{
  "d_model": 64,
  "head_dim": 32,
  "norm_place": "pre",
  "rope_fraction": 1.0,
  "init": "uniform",
  "lr_head": 0.00724,
  "decay_fraction": 0.899,
  "seq_len": 1024,
  "doc_mask": true,
  "dataset": "wikipedia_en"
}
Each number is 128 + 24 x the weight over the matrix's rms, rounded and kept within 0 to 255. Layers, rows and columns count from 0. Numbers have three digits each.

# layer 7 MLP down (transposed), 256x64, rms 0.18, rows 139-160, columns 0-63
149135094150122114151160106152115121119115144128115103148142127142116137147099134153110176073116120129098150110121114120108183135139154134126130141135151115168102090111106114150104147142115127
113134162143105150159173143087146130146119129132115134155094122136143135127118129156098131108120108084129083172141103095142121160088118140123119083135164093121140126107124128130134132170158109
109101166173099136114163155144123115127076151112171133115127120093130069129154122121092187091089104170129150162121121089118146091145115126137132155116110111127175142138096109155161161074138166
142142084135147089155137126095146138147129072122094112140166153195124096114152193081123095085159129072167106092162134158124116151185112115147089161086125119133117125110101144084168162114159146
089143105133157141113142118155144119088160083136107117097120141118153105122119116117093137148125143176094126132144121169193100118139122145124093156113149136123150134118106130103179113146148119
116150140137133110133127123132141179124099122115150158095138131104085147109133126160116146175142115144097128120161086137106144103124115148160092129117136125105104113111136105145135163143137128
093125150163106085149137114148155133107141145150149128146102117159129100129141151143128097104126129190139117150149127124121105109146120152169115119105138098096115108088094172165086130118127117
117124171144138150140137154059167134162116150129107101115174128137103126136103160130116118104153136116108053170107117108149174101155121077143139109108097083161176130120116090121135135118128139
121099117135155148095154111094109133121115122122138134121156145158141127120110130136111115107146132126111085124102153122144150125122139121131158151135106132129150121099168150123147121134105113
100108152134165133137085154126133095105163087058117151119111126110149158156105119158142100060110073167146133146117147121135138164112142112154119125090139121143104149158115147121157147184144109
151137093107177121164094096095168147158120095131144106188166159142143149098083110089143116135115124097121178111174109083142148127145096116107104157094119105115179113104121155121099102140185156
103172125122090094110121117115150128145111155142156140118171102093087069105156133113141151135127150135108144143136160155108121103135132128109168144115122131161106119143105164131134157101126075
107130140098121116120114101120140142100135082183099138146119106115140137123132121125156135155112134121143176133139153146137101129078152122142108160147096156147118133109134112124104136119163100
151123182117153116089125118141092059132122109144132161119128131155138128142135148126117137105110085127134118198131131134162149115142130069163081107146128122125143088118124091135157118112173176
133137079104147134136149179097106126124101138144128153101088097104148125110076073133139160112106091096113160132134110106163140159121140174125110138143115179124149133157159122140178119133091119
125101124135162122104142144132113133132143127120129118112156140123141156126138138173074127118170135105126132122129143144187126132120117141127115119116136148093116125149139120110112097103124089
146139130100119125136135126121152139160125097133104128120120128148150143132115119113165092107153136155182085169129119167163151083117104116151119120083113146124155078140175126111132123077122075
166123162095127126101108108138102135163137109154178124104111144107101098142134095135105200120112187145129184138098106139176119169129079161091128141140106166139123095133134105124151093117121114
156137105140112116118145122119092093127175104103185084165120140100142121151100161102110130075156161148161139131073110120151114110139101106163114120117178159158148105127126149167082118102157120
110143138159137134105132153168127164121119125144100118121115119133123124071128094121124096151131118117139138151112121129110163141161117160097121157155162149133117149122118138121111115145079127
096176168134131135127153103124091117103110150166129179129133126138105117110137107131119174101106133103149121105141128128101093150157109081130119132165127140140128117115116110145147131099136156
145149134113120137105130136144117114109052133160099141168106115121133142141166128149134141104115177169108132126096086140105129147073124121142127120146104129142160126160085133139136106107168085
# layer 7 MLP up, 256x64, rms 0.199, rows 140-160, columns 0-63
138107113148155153107061173125120112097140133129144137116156147131136114083099158066126098144118142150129127107131133122146130118187122113118150134136123130131157126155088120102083119110105140
143105133118134128180130107122125150148135074133141127140179113114134157101104136117084165148118119101051094139108111075118162094110114118126139154102103130094175153120103207122099127165172145
120129090122148105127089132120117154146122140130074102144165142135148158079147135104133156123134098110129110094136126123102119107176161099136107137090098117117156096137114092147138142155161139
144121125138133145171102112109105139150091146122125107141137163162126110100105143119124126121117117130105150135156067138091164144138102143100111150145158081123089153142143124154066109135131146
124090111117138161101133114128138110183117115130071120114151139174124120138139134121135099126118136057105165142123113168120140139191152125068150103164112123139155131149147133103130098126141154
148154117107163139141124080109137138135139120186133147112133126143118139074151115121137136121114118099080139140124111125184120134145133094133110124037151162152118094120111179114141156157151143
125139119130133135137113122112163119120110127125136075150126114122140154114143116169117122167150120096068123120160082072109161149123096144129127116127184144084164108148091102155127129157148140
132158125080115103134101112147157137128121118129148130139140133115112129125128134100143139152128147146123173118156100117115129127139143128123076102144160125132121163117133101121116099097123120
136120157158150087121117058114148109107095133171153080114137119121123106081115133122126071134113125100137137161159106110121119171216144126104121121145139117107162158172101111158102125081127163
129125102110140118131085118122137104155132125121135123148165151122141128132115106121123123154120115129129133116152141108145163121148156090121118126099138123107140113135102157109116129122150153
093133131105117166150145115108116136099103102140152129139136141158155128095135105131145115115112121139114111147162137140165175116128126091101114124120132076082127127101174156091098123146178200
166115125168159127133123136110136151091122115134131133128137136116112109108108151135122120109138150135074113143123101143126176150119147139125101110083131096162161150132065142151095139140155145
169123110058123185147136105062127120167093107163157121123124100122129156167138167122137124152127092121082121147109134082156150113157098136119130154142109124101134114119153131145147125198156112
154134074146169119164121136101159168111080148198129144165130119097158126146143150143157094122139135129111149111138072137132126108159134083148142123130128096153138127107165115146103085167120113
132150132107103128140102110103165127117134117135127119153101144115125103079114115121156166141083130164129148149147138114121160158126164148123160139104129125128119140123128149108103136125144132
159145109113099145141143116122179143124096084112126110110113151139103089128138161116156165134119144077154143106121136110140147171126155093138058113108148126075156138144147146145127120117135150
121101137126155083137115135129099143176123135161146124116147136144100127153156146145145135178067147111083172121121113077149119113152096123109095135115073126159144114186074118100101115128104181
170140098128124095116154128097098155132084123133144110161110164164128134137130173121123156146126156092126133143125142086122105187175170071119070147118113118145150132122113116165059133101132154
146112136134141133139128110105122137129135131132096074135102151167131158123128143158126161116091116133114104109122154135126120204132111130143149123064113126124151133125119144080156132127167097
130155132100144061154137100139150126130134116139132108139155097141137131107172136110130120154156166097124142172151109120102167163097108102105108144078110140147124150155120118154113099123103174
134115144129175096106129141108159136162120140167136109155100125116172131101099102099151175157091147142086143148127143096105133188118150134119093142105114126094129098161077143107120119097168131